python train.py --head_dim=64 --d_mlp=6144 --norm_eps=1e-05 --beta1=0.95
Each number is 500 + 25 x the weight over its row's rms, rounded and kept within 0 to 999. Layers, rows and columns count from 0. Numbers have three digits each. The size before them is the row's rms in percent of the matrix's.

# layer 6 MLP down, 1024x6144, rms 0.0596, rows 415-696, columns 5952-5999
100:460454510445494526501476486498496493521485473493513467537473518486529475540534486489480483491528493517464519503468475523530469513499523486502474
101:482491511501482487484515513495507516510495504485518502469513494557516491458470486500501483477509510462526499536440457500469503500500488488527515
100:462486486520505512478471482521474507497474506471549525408487501491487503499466512512514516503483485462520488478470527536507493516489517518488538
100:464460464517504553477528522513498490472459482516474510478448456528493445495489478506536513484497503467517509516511531459526508513486515504480451
103:463470485463501517515472531488477491483505537460482531484519472503489506483508466495483531533544487536503466510522486525514494495498467503475471
099:496503511474555511503551522532497493471517474467523482464507476511470509489454508485476510504511505488529550501503541506483516511472542520531506
103:488461530487478526478526497491465472488572496532478476497524544456503463482489492514520520523466482480503474446504493543455484475515505527507481
100:498519475474510507473550483481492501506509483463515544442516490519492449474508485521490500543518475508465491486501479501504560486481516519529456
101:438494493513504562509476484517547504514507475512476480528534473488480511504500480532548496496520482482495495407504456479490475484500500496544465
102:545513502551502519484504484478513472537513503484492492515510504526494547483497506485508470520499488519512536511489490508500472461529476507523482
098:548495502508498488492474492460478543475487478483499524448468512532526446497532499532457513512496453509526495525475522532482522458506493498482458
101:514481502508509464514498528492496488473493469570494464495502490505475487494503552468476485488510490505511452480478498509523491522502496499471441
100:511515467509466516508514518522489498473455543494502562502528500467496473478496528479499509519517527520510486496519520523472494525476524525478483
099:496517461540516495518469514497496453502506526514479505458464496521479498507486514499509521500521461501466554539497484497478482457523514480503499
098:474475521526531513469535529506496531509503523450543481517526484481506493462500503528525547474538468454506478511506494461449522487487456487548469
100:458456492463517477479540515488463496516492527532484478507467530489496476489470516493502482468457526476502495476506506503507525503544490520507504
099:533519486516494503462477507484495445493543521482469451456478480501519468514512496503510473506521503470491479487484489484513480469483511494509493
100:530549483495504506502469477511495508479511510544521497523469463502524495507484484509516457462471480517518489500500510492496518468524541468535490
099:499516518482528478523492517475438451501544503547497509507517496479477487495500502532478441503513522469480495514513501529505462519489492533537474
099:498467469485485507521528493492517516505509469429481473519498499479538501507511503517455520489499556552455453481462497502458513532449476438550523
102:497487496488561501499483548489506490498498518524516463515559519471444509530504472466477493509512531492474458437478524520475491504508521533538495
098:534524520492491499495532483528524500541505529482491477495478537565500481440528477473503474493492488462551442472511499485496482514490512511525476
101:479499477478500443545484457483476520523539506466542474483526456516488470513564451490519505499472529482519490471510505538545505468452482544454471
099:481500487505499490465507520553506502506468501566489497490521476535507497479498521503494484492490487528500447498499495524502509518495552525513470
101:535509488459498501435512525537554537523502497504532490493480464487493477498477520515484493488496502444506525525506496475521521483496498416531495
101:476512463507498516515473507463505472494524501513472527483486476481484520459524500496499488522494507485508473536527523511507499498539495546530510
096:478492524483553491493485477499459488485465466497519511502511470525506488499461522552461525493529488487503491504496490501540482496495494441497507
100:471489488544522482491477536493495468545482509521520533521503468509458501515533529499494501538479499475521531518503511468504485489464496471489530
101:502512467481503496493499524516464512502472458452482514459512476467533489469536522480542510489505523503486562496523493504503538473459496562495538
098:539536470545492532475505458463536484535483511533484518477461465509518532543515521512496505522491543515527486488557479465549551509469521478468501
101:474495477510481492495520517514528525497544459547503513534490497519497483503460514500515488516481498551496524490459524503469498511481499504518519
100:521514516515509527475505445507559522488536497523520412518468514493517512519537476501506539513465477512476540533534502515489501507484477498460528
099:493468528489489511487483485538483561494507556498516473534478534527486450494481486498469464523503496487522434502497458510485478463554486506509554
098:531484527488468509503509506438524535469484484530487468485499490542566469529492489479518507489529496510474478482486464521500499530469502465486506
102:498489485566514492477502464516515522503484501518469491491514516476508428476469494465533530501497487496507518465465493478493513476479480490533519
103:487475482489495464495495497455475487498442518484500515471509454500490501488506487513495502501509492506450512522465523485492491488488453531480534
099:440447524530506455521497498504501497487487516496486520548487524485528522482512551495475491515499498538541519473515514511521469491497490468512564
100:504574484507521502492475480467481518477526496513561505521489512497515520543499510486491531505528494497475492519439460533482482494494525491517462
098:520487428531505457527466474503456536513458463475466511494501475531470459474488504516523469514516508511484525468454531511476497503517526492474488
101:471538442505467542463529474462512525506517489466492488514495499491560464515535516509505508505557502497494552550464489499449481476500515493512457
099:505478528538530534505510511485460543443518505539499462509502530508478492493476497494515507517489529506503424492471466477487485439476507500506478
098:469501469529498495493512489506536519510512479495513507538468499500527518493454525478487512485516510531456493501486506489489508493537509463517493
104:514506482473567485475481488473508542504498486504507483489502489514476493467460467466483506491463469474557549540507533492468472523533468496509476
098:478497480462524495496518495488467462472503467530493518471512496517535484463517519457474483553506486510528463504459546514506479430485486513512499
099:510451493515496479547552510526529526473531531508509532524538518475537503488472564489517545519512501538543488536529522495486539544475495483462510
100:463481521434467486510556496485531489493517519495532474499483512500452489548516515512479447498493522513507472510463485514527501489477488474528505
103:482526566483499503462525505490485553524542500493472528505509490502474506499498521474493458516491497503498507514516472481506529490518465479458458
098:473489509519510516508481486504460476495491486532445455472485491482486494501506547452487487487481492502509482510492509497480478499527531489474468
097:512549503501496484501486501525501539463503532500461521500511504505487479492596517500521503470498513484513537480509569500530490495481520525510497
114:521508550515511481531474472511493451458494435495476511498508496472487527448463463515491514542519468511532482508537493510493515513523504543497500
099:541456429515465499517458532483509509524547511466487486486477577530514524503540522507472456492528543513478419450515497496517519476495514479467452
100:495551477463466541504492471467468507502517538494501498476514447510514481514485466552457510478490477492532535510522527510511480532530475527510463
098:456499491528504489479502517484538521492488510473527456485535523491446527523469506494510530494448538528484548489483542494498502534495506462531526
102:513503507508531505509460523486507534524511506519491464493481511473476471488537534474477530464523522533519521488493508464556480485480514522483484
100:495573497475466521465507496464469496472487483513518522499464492483499443494470498511432499510512499475469450503494509542494499522510495524498469
100:521521514483495528487463520498494505484481522483538486466474509480428472490515531554496505490496521492528530511497483509485524523495485482517475
102:487485461492522451478490488493495488489506434512434463501521508470507501497456481471493522552531462486455503545469525502525495498492511564488414
098:545485468543518438492499533497509520523468480504503484473487478525507503528502518470535516514540545507527515517497454491487479466489479469499529
099:500460484506491463495510496510496511490480550480473487502478519509483506504503527503479456511502484505494545501514560500520481518475443480429501
099:451486494486487491496514515494551499537459499504502488541460489474477499541511494497458529497494519493511477544514470535496495459544508485484486
099:505473532529480537543496494500499494522519487523497480527511459549501530519485524514508509494495469521500488524475556486469491505469486461516544
099:486513515497487513458495483467534503495493511560474496510492531543515491503463520449457475531494489482497461501527504498482514539510478500504494
100:500472461520498462512522512483524478533496489469493451451496541465495525534512487477486480482492538513485468486459524519498486518479551474499461
102:508494510517485490481496508459497519505488547496519484468508519503553508490486525473481475549471514513492537499527479485549448516523491453523518
099:555499522520529492505506515502506485494467496519478511462496444512451489462488497492512469464489526491507490512502527497482473454474527495512510
099:499501497520486516520519525537490526517502488502492534456491454496469533550549507513524499510529499531542474491527491483506486526469520521499530
100:518528519511505444504486552506493495501472494493543439511486522524478505499506491497437522451493478512535494416451502554504545536491488513537516
100:498579504538496441477495479466470501510471497489465463449475507493492511486481544472500467480492473490455502520493482547465463490567486484498483
100:474510461490521532526500468468488503493457472511469486509508486528552481495450484516531501491456516503515457513519507480518490507505524521517453
102:473473520522515502491536494479492497499513518506519535494495465509500505471460544514507489501487485457536527528536468522503458495505505525531506
101:486518485485496505510539492503472520507449504550513552473481495506497459480489499528509516505487478475526529488518478513490515500469452478482510
100:490484461464546484518487478518468504503489490497507493525498514498490470527494515503473481506485462563503508491507517516504531492529497468519466
101:512495497485515497513492510497436492465460537505486469509504510498490540498491528485478486497527519521459518510507510429476494476503491471504483
100:469467512516509474506496515503500507518489452473499484472445495502539505463507519511514485502520515521516470516476517495495510505570481546461486
100:502516488471480508476497475513521487546527488531479513450489537490520525519543463468487470498516513416508462487470549511525549504512484486441448
098:485511506521501501491477498504488523485479512495515547524519492468484506427506492535507557487491481463474482479524477508519519473482490460519518
100:510471488500544466504531508489509444486458465524512456504440441501514507449471489512511496464464487494515482513460490483494460495462523507542493
100:483510459502512525506468527525473446466514470501448519519485517543471517485467552539534494495519469494526513504521471556476487555553497488492504
102:483502482513491478481495503549493503499511473502488514515501495514494536519465513514503512479470489519493501480528515520462491491450515468522496
100:494512521488521497527465494508465482478492487513514520523491508524508510485559492503487462478523470491509552493450450504496494529488513509505500
101:500488458493477528507504515531497470487498473501485478511519470500515492497499511521487479538500501480522525548517521481502494489509452513487500
100:472491539509520498516453500526463513509466463473501489487479468484514506484481493509509500498527483494523494482453493502487449509463506517542512
100:491503571516507513488489474522496478494500484516525504558447527489480512535494477505493508483515475445492481490473527492531538471496487514504485
102:534487486479500534529503508477463505491543503494504499470475505500525507488543490479526495544479483449503476485506514536527519485494509540561533
100:500479448521540486495499521502460466522479484460491471470469531503543507504516512460507517524539510487480500474498512552512570519530513511529497
101:447475493496456476452558517498546476499478496515505473501543495475478533498459526492497471482473533475533503521489470474518527514498523446484518
099:465459487452534512516494496517555498523483488545492470497529490512460499473490503520536508505482472476507489515520500512506489488486473505498531
100:516514502544492538500475508496499512495479473499511539450520484504504465529530458534517467521506471535508436516465519501500477482532457554515502
101:538498500502477531549462523495456486517510492496486546508491524489547472543505472449529523497493527481497555481492500541477513520531492488537477
100:475462499463476526501471505485479505496479497511490512516519508492491487479452478489478448496498493535514509455475492544478485479499476498524486
100:470505497528478500493507540471478469487511522511517470408485515475500497467498525504500503504470513490505469450482509536490504462493521511487502
098:521520499520499479520470518473486485518486513497428505528480479468538497501472460486536488504466479475496506482485469518489513494459472498496502
098:507461496456488479478489495480484466547501473470470517447472501476490478471498480536505489489550501483461508465504544543516524506466483459452513
099:517494478508472497465506464512474502489522503528520478479503510503487516513510501472478504502467488466483486500493456501486526522494472477543519
098:535475506507518490528543506487473522487522448485511512481548484473492484496546510475508507482467548491508501548493495508461488529536474534551514
106:448481530548502561527505503448479471477487510497494505476501487511427495461494487488495524459490520511490470485485540532480451495412496491512508
097:485498521513472501490532508489502474528529497531440504496478502497525474509480486508518464485497519496522464514483465537516485496518546473520513
100:487500510519493500520507551490495504543563520484518522504488547532513521519501444516518469480523486498499480455498513530499502461476493504547466
103:501481494454480468476494470479495511496470482492492527487453522520471477490519445483472521479512524517522474493492555480507505484521477479504508
100:426521490546482508507525493516471491530491494506476481492492492484526484490509477519506512446448495526488487514509511501501474511475530508484470
102:515471508518525535521489445484450517496523503479497511495548472504522495541459493489487502543511478470462489542501488512490519526526500497499491
098:499477484473501488476469474440482421494470468515536502537464520454506474519512535544543488501448496500516462537518488470492493523514544548497506
101:481519501501485476508528514495514465523514482489477490494476467499511476475469494531516487472472486502457492494510509467483510550546464471492455
098:531497481545467460536501499458461496491505544504525536506499498497465522495474520478468460510504527514488576496541493536520515515508448477466473
099:501444502457482470489544509520469547542532512478571496485525506511524439461487495472504536494494496487527485514508514492528488503516499469498549
099:503527509521519467467479541508511463505470478539439515564492537499513429509484511491491502513462501465503485466540471495517495514510486500521464
101:479500504445474488509499508454483520498474497497500483473457489481462505491482503487496480482503520503489530521486456506506473453497475508504516
099:487476523535493495500477498475497500505483462534471536492489465516452487485518495488461474484487471546498541482522465484478441525524474505473507
099:478465499509508481472508498500516454546503566529511493523543548513504511458533517526495504467523503479453469506482491498479494502499493519480530
099:491489520468485476489495525459521515551504503485499509546515527516495471518507495512492517516500463505496469550497522491468467520518498479488489
101:512468495504524479473513508500429522496441482461480505482468483496514496509492476508508488495508490520491499474423521535529495514505473473511493
101:494483476463507594517475504542496493506488541478513497527509477492499489478502472477503504501536475520453541492554501463506471468491488516549459
103:456487527532521481483496538524549507503536438487522508475531534498459486506471499489493467496481498528505495495495535519483497476506520496510523
100:510510493485478479522479517509529537496533470515539481548512517480485492490490484497492496469517486517477469548517503468505471481484528523512470
103:508430528465483484470496496503505492492524515493468444487501490497470465493489492498498536525495521484539495511485472542489479470494469485464467
098:496488508483520522468522514496500490474513545519476484520512544496496501481523503494505495498459496507461505479524517493538440460536490494505484
100:542439513498445485432480505503497481537510535512506507494477511505513467473511525472535493475501527477518511496520530492434543524516477522515512
100:481507502455480510502508493439545492520545508492531528516505451540557487499519471447432534477461478523455487502538535498496494523483532512498473
099:488536464496513498502502505517500480494513484481472506543512466545453506557534483469484487506518464520511510509458495486527496502467449520524521
101:488506498504529482527533541465498462512491510501511517527460466476521477530510426456494508519511509469498521457475500499530520496491503485484520
101:530516480488518495557489499505473468525561478486511472485545493481481474501529521544523487504506554467559403517518501516503501508503481517510511
102:530496541456468449523535509516509532484455518475519513472506492527473526466510518468521476493538500484444494518468513496498463513508532515528500
101:503483468517511487489577510516447479478496482509503489520527531511506480523538471476501520495504490509531445538511485524493509494526506479508500
101:523491522519538503484423491479449504491522483503519482481496563545553535523502496453525509476486490493502464480510478490461466484478525521495469
102:501475480496506507516516465540465502502497468521492464478486466507486499488480490508490459482524474548490512555449478494465480463488514472474536
105:465514495475529522463497509461520503480485494563506482449502491502532449487488485486538457497499471488521518496516525515512477505483485519544482
102:490555509537510485536546464491475533502500505502486510500505531513529542524527440487460511499500483518519518529492498487497501537498473503524486
102:508439498508518472510510472447441512493514542511514476476542489510502483494474486530491475482485502487475464532495490535480496500496507484489495
097:516511480506492493541518503515484501505480472493494502503481485463497540496509478513521449502485544482533475479499478475496472475540494529469518
101:504513530487546495510450468501521528530507495475499505500517485510478517464494490504469482497501450474507489482494544466515493499494481472522479
099:509497490474500503454532506505494472465522454453463473520508462482497513440476490502466503478553495507498550470478524489489470479484526470490475
099:473453548505494499515517520496507469518493508525519503506486480516473448467451517512492504535489457531455467526490465548513532557481522493449457
100:517490555511478445468482450507503478508467514512505537473468516493447507517531521507520478479509489511578503510489510539498492429512440520499512
101:480534501526538479470484524529508492496472481454469517568443556509474528504501555491473477504517490485515501509540545486504457480473465507529520
100:533506512525467511518498496483507521508503508483515523506544548506487523487503510475462469522516498470462510490518516515500445495537514506502470
102:467485508505506438461479524453473502511478441463532461464546525463556471532507484516501495451497488509508519504500517495498499485550539527498495
100:507483504490486485505537490524485537493497517485562495504522468480473452481438498488488494486533491464503489542444471506525514526492524484514494
100:494542500503493518538479503506496484450504493527500499516490470481499496530464491492454500501489466513487566508537471466530505474463494471442563
104:470482454480502481493490483490521488538482487520539449532488522462467459454470505494486489483528451497522430504500509481505519493478505501513508
099:440455481483452488530493517511508534511526498465529478532476467535512498461520506490487489503534471460462442460529497492503488509496532515510532
100:488491531504506515478501508498507446516531493481511514502511506545464501471479463546516478471507512502516431481511477446520528475501522524512465
100:497491462485514488525526469441446460506529512504463501510479447448497484495488494499503545509490468472471543488515500544501523470513485533536487
101:494512457512519492500521509518493518489482524512543528476514554525465484472491543506473471496506510476527500528544504456522499530486540489502466
099:494513508482474480492511536513481485480481446481502485473524479507543509504500488525514471467498502466451442482588507512486500491478484517545509
098:494440470462499500508520499444548462503528486464508484540518513504518482485529571486507521463478483511497453538482542483567483473505485474507447
099:480481483551470512555524508447483514535431484456495470473492524491511458463514558462433467479508477548497510486503452474509526521563488430477535
098:533501527519476494511510487461505478500502515510541505499475505498480476515488495460491511498502524524510452499468464513487506484547521481508467
100:529510531493507487505507500494523471501500467485479521473532535473476484465469504446496504513509474484509505440489493490509543530495500549530485
100:510551522519478497547530524513529517530476486495495477462508539513493461537466500482517528484507494504468442517501480490469416462497501483492514
103:518541533501508527472481455480484501497495479518475504495488497491523503490456545452511506486507456506521476513468483483505501494482488487468460
099:503464525509508496489522470441507477555495529494475505493470527507496504505499515471486496518511525510502453513466474472487548539502425501494499
101:538498471500513503504474476515516526512493443500482505521512491526494515527504497526481485536494521503524502481510479520520513524557473467529528
102:498504466516494529449535514510491546541436477490481511534514515526495510495466549485524493476496484446488458487464509503473512527508487466517466
099:490478492530512521504498481510460500485489518486419526482489502525515444505484502487473511533524503508521548511461501530508516522465514477465513
099:488475477491543488487495508492503491475508497531488493463523496491469483483509492523514462461466483478493482500482511479512495514483542500475522
102:528466528526511537520501550533537485472481495484484484495515482527590510520499529478525491466548481476490490514467442473520506496500503492488527
099:514486494484488483469523524509521455484532511522513517486508473488508533480551496523465504447479502524483455488509487487518534498459451505497534
103:517535527523498486478521517534474525489483510498451501485521504501524526453508509498502533509539533483462520480472497513493519526478491459525523
099:504505515519501470505514499515484441501483510472527466515490470506530476527502465495488480538453493494480514504485557486546505521480463527485488
120:494525498531500493515487513497494516431495489478512486461497468469478508485455503521495510490504542507489495500481504494505500508491474496469497
100:494534524481476504535517524439472536455492510502532474552474473503533547505446547510466506464512499495503519504537496581495484505466482491458523
099:485479550465480477518508493518521507518502519459503483523475451492505501536512437503512550526518489491473486509497529497489471468533521480521510
101:517512536501498489477498499501497495525487532491446472498467481481521478482507467503465517529513492487504530462491478508465508496510532511487492
099:470482495499505488527490516444494488535483487485483503522505488542527502487544455520467528479522480501512474523458494515516483435488468490487510
103:505486512494528544503488516495533499494516494489539501484510509481543512521460522536503503484457495512468480497482518462482479550510521465475521
103:476535485479524542514500489493472461465552541532526493502494523500504514493518474467496475454481474489502488471500529558466528515486529486504536
097:508499535468496521514445487477513502497522485512514461495494543547533512480504448520474469483486507503480520530505463495501492565486506483509480
101:479512493503494540510543528495480514529502508516519457450504544514522487491522506480483446485509487537471494498501481477490502484486477483528493
100:548516514484523527489553511484472513472531499513535476446517491504527501454470504492461497481522486496489510504470571473513479506488465504499513
101:567495517501529526517456497542478460516533501511491501532488489464491471524474467499497495520480485495472467476525451502532514459507519468514515
100:527490498478522466491517509464473540520492467475468524546503439452461536495469491484549462493541496477495536545527475472489511513489503470498464
102:499474517481487425498527503518496528493468482536477522455526506430486559477464461556467511507504505485489507516480502468502453557491546472500472
099:532454466508469514531504541484528540539504522478546482511503515497503493493511509518491473495495505543497497449490502488538477462497487474475542
098:529491529492502526511503473507459518526493503512524539489482492488480498490487476502499527515482495501482524445486470508504510512501502490494507
099:496507503474512521483485528491536495502478481525516462517496483531456492501441527461503502502512489452482568468504482480526465516500503499507487
102:490519500463468551476491495488514475508474431512516521497462509488471507481526503482469484503519477504504499546529490527491494498531496444492500
097:508447515512496508477486471517499530504558488517529536511484491512487541479461467474534500466471475512544487520471503533496499491521511522530516
101:509491528480514522506516484494490498462514509523459520487501519484481484490537501513488493477501509517494467475478505492478529514513440495498488
101:525482483551545485498507506512479503539484484523506473531507562428517496525486518505475467490505514537512514532502459505518509548486506515481527
102:543504514426532536533520504518480452487500509476525508514468507453521485478469477488512517512498510486517479472510489473536485498515474484509489
100:475508505544507450482505501553531518473485484495503495555487501473491458478466509496498512457509513516531490536518502512483497475540474489518463
099:488493509494516476515486497519530515528484516491486509465481567473464481470492507462490515546500513517487412499461501482498553548518520529485508
100:513501500505567520478530512527494498497493513466476499493462500517500529511464493475523507503499451526495500505511463536492465490509476514543525
099:550509477523474450484479454519532497529487487544530483510535440494476477481510524493489482518474517512469470435469536469539479493476497519497494
099:491501506471510503514474471497487471497482456488476497488531501535505505477511460474508510519495492493486536572502514522538513446511471551524507
100:506491502514510466524496539498505477484523520445447500495493472512509476491508513468515498515467525475564508500496479502467504485555525471506510
101:521463505506493518501501452531513496496509500476501503548458520483485510467469486461498478541475514483497518449490489493536476492501516520480476
099:541526520508460516481470529473500488469467452509501540492470519512507476468492522504540506491516488507517497544496500524476520482485543525501491
100:481486503447508498520478518534518478510509497500519533527542499493513491525472520507506530512512487487498446481503513474533460505465517530489541
099:519524498522474479525476494501461535519526491517484519532481504470513466504490538467477517512503517510468549472494492457454455506480510501532497
099:507482516523493498433513484494479482525504502517496479526482537560534519482488514489488497445489521475501500525505482510558537504484473470499520
096:488494472492508492525512469524533471487514533500485436548465519534494502499501506478464483522536488496479557472463506483497481490478455446489499
101:529488513524498538512509483503464515509494504490492480496474474504520513475473510495498473524469511518477486506499531493482520477455558502523460
099:480481532464508514510485502525489489494508493523522498483478522515557485508512500513464479457486509507491524511507517533526504512484545500504545
101:480519459495536544496510506476480479523492507482503504458501513502500477492508531503486506522511476475487501413457486528480482515556531526498454
103:466499507498521487506463480473485503479489513506419489537471495472514500509482474504522535490472480462486517526499492482479494521498497480512440
099:504475552490494497501460500461487500497452492524485534487494465496482509531526463479527466515446462531501483491536479439550512510499464512517483
103:467490513498489506499517439548493458483513465487504517466484475478473505435454499484479515516505453496504467477446519472491480466520534467545471
102:493498509519536521498506488537458506474494493503522555449474507513425465509508480466497497505495492484510491496497523514481467524473493503491508
100:459502496519544499498458463425487497510507494529441500484471517467474528516527488504481476532491490517506502481479458457541528455530495506521463
103:500494497495485507474520505486463437505548439529501466477526465495473533476480501510504476494495509539493471521520542500491484509551493495519542
100:524489521489531492494533484512523520480534478491529519459547520526486475504554498515497529525483481499490476475480471501466508496491526467499502
100:476480451483494506469516484471494531472458464501491522509512482511472465553537522462514486509468535482503504503538519511493477513526524404517477
100:452472537515505492502506495506547513470512494513474482515498508539545438494457489449485513507502499491532505492538492494519502452501473496511512
101:533516483487515472456497472518504447468521512507509501523483514554492460549403509505488519504483540507490514485517551475486496520532495495522479
100:514507473536486544499513473520482486525518471493517512526506498505529545499483483467574476516512523546501473494483448479501494510528513468466521
099:463458519458502510447466513496491476445482495521470461507485521484496460488542459487555515468487460523518502488509533497532505504487506536474472
101:475509535487534555519503507503519479502501500517531518489525472479498524499492509492471507504484514491510480460536454491489471502491463477496512
099:486450499509514494499493477532480505529511519512450502546485428476488510488510485487454499512491483506464506507482513509488518493512489482467492
100:493527532544532537506482503510499514502486527516510477493470504539494510453478484502508460487471470486520461500482561473458478490511502542519543
098:485441499471509466507478534462524496494497516511537495499507497475504529506496471499490509473470467507507522518481508495528529514487473502464487
098:541508507530509485500443455520528520528451495469532513518532514447467469478530517453501481491521500450490448487518532497476524502534529469487521
100:475502516496468497482523543494485526471489483505503494517486534491495517510481463558450457468486482512507478517503461477539495493495503514504469
098:470493502540481503498478518496518518479535501509530510525497534471485481446481511492471509479491521503499522535549501536473478541490466515503481
102:483510481463507557539459528479542490501496512515512492486501470547432497474507549462510506522442522486483514488470514533502464494479466494471479
099:490467483443485526473532501550501520527517470494565518507502491521520486509502541495535506507532560487477514510501526476530534525498480499486512
100:527460490456491536456495512488502486508485536525489500507563551541486529484490557522473462473513469503493529487542499485477501499501529469464464
098:501516497494468500517503504512510436470513547520482504486469473459466467499484492440516504508522533417508465491479509486486489491537537489467536
097:531505493465491514464499497534496507498536549424512517467465503486525492500515492493514471487514480507472524509466514481503481484457505434504539
096:491507512485513481522480496514480522516504480497486474479536540485525517504506503558519495488500488510481529495497500500493482494512514460490507
103:507477532480507456497503501480523538476519462509549542480516482533456502468496524488469489507505532483495491501512480530496504486495513463543496
100:479495511544505531511532489452496537511489505515478498493492521535518541503508530543490522519566505513515475475467517479450501475480490485499500
098:476516488485512511507474534538489534506536493499503494504499485470517461461470548472536486517524495504482466489513502486448547498445493461476497
097:514497482498473465478479486480507530510532516473494518514506480497525477513543540517477517475527498517510454476486530488557504524488512497500523
101:443511491503487465517464518466511488485482536499461486488469496489483494483471506479518517513475529552504481528487485435489492494538485483488494
100:546494456497518508494500495523496464506508472501502518481546473509489478463496487433530498504482493514505487496461520472540482479511483518463485
101:497494490536449454501521518493463494471548477491470505479466524515512464504483494483492513523502485515509492489495498535492526497517499492495495
099:479506432500514480502500474458502466517471476511483488517478487515514492502516523522510489521511512510515504475516484491455460502539466450488478
109:540503489516560486541475511524542520456480470475488551491511512507455488448512454489501502499498473486510494477450465548533467448494488509504491
099:474494463478520524515470468478502522530500438523503532514439522533477488454538499478523487515539505486556486469488479493504455512489480486525513
099:522511478449535489486532498462497503502475475451478410521539483517502516472467510504513477508495480520464474513494526495508483505469498507538507
097:437511532522504484504494490516486509471480481517475464515457467494479455487512483513464511463490514470502489470521545489510444493513461482501470
101:484480531534495533513460551486484495532503461538421478477502507483452491477499447505495504488545498537523517519456521487485491525465488480531510
100:477443500476485498488485505466472511508518508492445514568485526503510475514512492505491489467552485497470463525481475517477447480522504482497483
101:564485462500501485501525500482489462509473497514468498518472493529465512482493486470468485467551476549507498541524488486491543507507498511510505
099:515517514487493524509476499493474460509470511495514461562514494480465491501484530457488484500483508501508485480490496529536483522471506530463543
100:521520491518520490484482520462460481492496502537546498493450524541490493476499504455463497475519446524500494550489527500520430540498508491484490
102:505470438475492496516514484472480480482490529493505450512517469478486476449502483467489501477515451456514514540442539499530462473533503458549502
099:493474455500469496492558484469494537479480453478551470521512495534509497457550486512476487520496522524498509495488493505512497490491470543498564
100:479489501491474489559508506497465518518511484541537494417531532523521525488463499540483465546480472568507485538480505497487495496462518501507527
097:488518476538481497451496458532499486508516512491436449458505468468566519464471505481502492516482522466511457548483496502490488521478467516495482
100:507501539522483507468509524457489485497516468537483474497486461466522476483538496491553514498474544516531452479503483478521484511523480493490510
101:479503541521486537489455464538423464497473501517493543472468499533518535493466521456518543492486497511526507506499518525523511483508507491484492
101:491465493497538507498473439535499518471444520505534507474514533515503504485479514518454476523467478505506517491510498585481509530452505473481503
097:513468479505494512499499520477524521463521482479480520494509514479469547530523475533539471532469521485476509477466539502511498510501464478499518
101:492462433502470476524536506536517552472529532515486513503501486475479482526504480491472532576491510527501558522509519491486474514507495506478495
104:546496515497506479493483507480527544482516455525541495484508456543519501486492504490518496478461461493494515509515504517468503480486502563545474
098:485550505495517496520514506508499453511467469505528461492488475473459482472507452492477517479491528520467481507521466518491463480505497526521485
101:473530531482465486522478532479482536529505494541509499508468509529472496482524507537510515494522474442489482489509521512505471522516509491512475
099:464488496499497466475535514482485516494568493501491497499491525526487508479515529469496525541472542475510489484491511528484515491490504493483535
101:468488443491483482486493519483522492492499506523481468492517485502503483470439502494492495487502475533485481482484499501541483499517519460498515
102:530461493536527524449488487510520540484446526527487407507479475496438500509514469499470521529461507488503465507507528482525520474548509523456518
099:475509509479496503523460485486524516461493495468515512480523480459570498520480499485436558450509486541494507514499463490508509512506505496497534
103:501493504511505511468494546491517491484479494490490487533502487486533528498460498422479508525534468490489528505518503489457480505490481474493510
098:517483500491527494515501481502494499513494500511541530498488534459441501540483496550495489522537529473552468508471517462508532512488526515499496
099:501495510506507538532512466471512531500510461505526538555533453501484526491500511494488484483492500497473484504469464483464483490506483474472533
099:533490484472493512504541474481496497461514482507464511522484500501446488474494458499515475508502479466467432515516436478472486514526490485515496
101:496499510498531504483452488484524488506524480493472522518489482509447462479453533500491491501485437512455543497490534517490519529481483505512501
098:484494490462542488523494516489503496532511466531453532524495479483487466477485549524512475485509487517481540494487452471522501529507460473488482
099:471472483516474430478470476468482458523555484509522467477506494477503478518470489447480500481500504494495540545475497511533478525496526467412464
098:491540493508514522505453474481505514440508498533437540512496499538485493494504496521500492497483512465508507470512533569537512451534497544445508
100:491516515466505517504505490473471517525521551523534491526487504488491458499458509546473491496572509530492545509500543455523481487534467499513509
099:526478556516426490535499533489503499484522494488486519498481538498513504497478509463510478510485494542498497532472488520459459525529484464517530
099:492518494513465474488507484479466519515534507499516490497470494511502500496479452469479516469486467525438437484472502522500449497540543439490510
101:490536498532514523511502510545470512500524505491530467485508485493507486494500552475488479509505478533511492480508513454479496478477485519468488
102:551531509457526517528485521487478534484509488450539514492494452474525515518446489521505514478511525531495525475465552524499517517467481473510479
098:504453519491486479484519488504526483488519444470473526529475474535519541523514525511504584473504513476457485505536533548504521524487486532516503
099:469486537466496474516508494520498510502448461484489441519516502514457508489454547540491473486515521530491485497542483538512505520495484532511527
099:493497514512541533459459484433492492508488475521485492497546496489489481482540528528550476506455468511493519530458500496484486505519460462539462
102:554482484510504529484482481489506479496501532509448469515498469518505512477506452533485494490499492515495485509511517519470470529527477501497476
101:462535507514506524504482500478442516523465492466464480496526452516490518478503471556465509521535462494489471490568514507505485468470506443514519
098:475484498536518509486515548566472531444517479481511534504517503493540478517480480483510488483491485489514525497500486510509544529521500513526529
098:509488504512520533473493549507476485487521484509525476478493493529485466514508497517479531475463503459488471503456517535475557541504479523493547
100:501517481498548483484500507515546535503495447504500483505507514439517506529505541540488475503526534448498475470562497528496534505470546509512513
098:538517475508500479511508482521516503478547518499512528490488575561521535511504450504513541476506480492506478522492515521462503483515523516485469
100:534490503535501532520489538510530504516571495485468447486473500498523458507495517513513504457507490491490491463476500480504514514511555506508483
100:536493502512515519521520527491477501529508483475512507553479495521534480499501456445536489498500525443574434517502477497523496496495511543500487
100:488531486504524517439578513549522502482532524505496528491503469480510469522475467509483495504495512507566489460503495507513541504489495488403514
100:499468485483515489507464481515524510484540529510538515500485492499510492453481460522479470460501488485486474481477524503535491499485506452499485
101:461487506466452459518479487485508509475533535486496486494510505504491516499473462550477472494512477515507514492471491487484471510505508518496502
100:491522506457490471468494496508529505488490459503524505508461519517497475503533532499497492485510462535519468509499498494479490476492470541494508
100:545498475496511482501477487516505502525486553529504490508504512446505518530495536503499463446460483461508487496529493495478532481516516463477496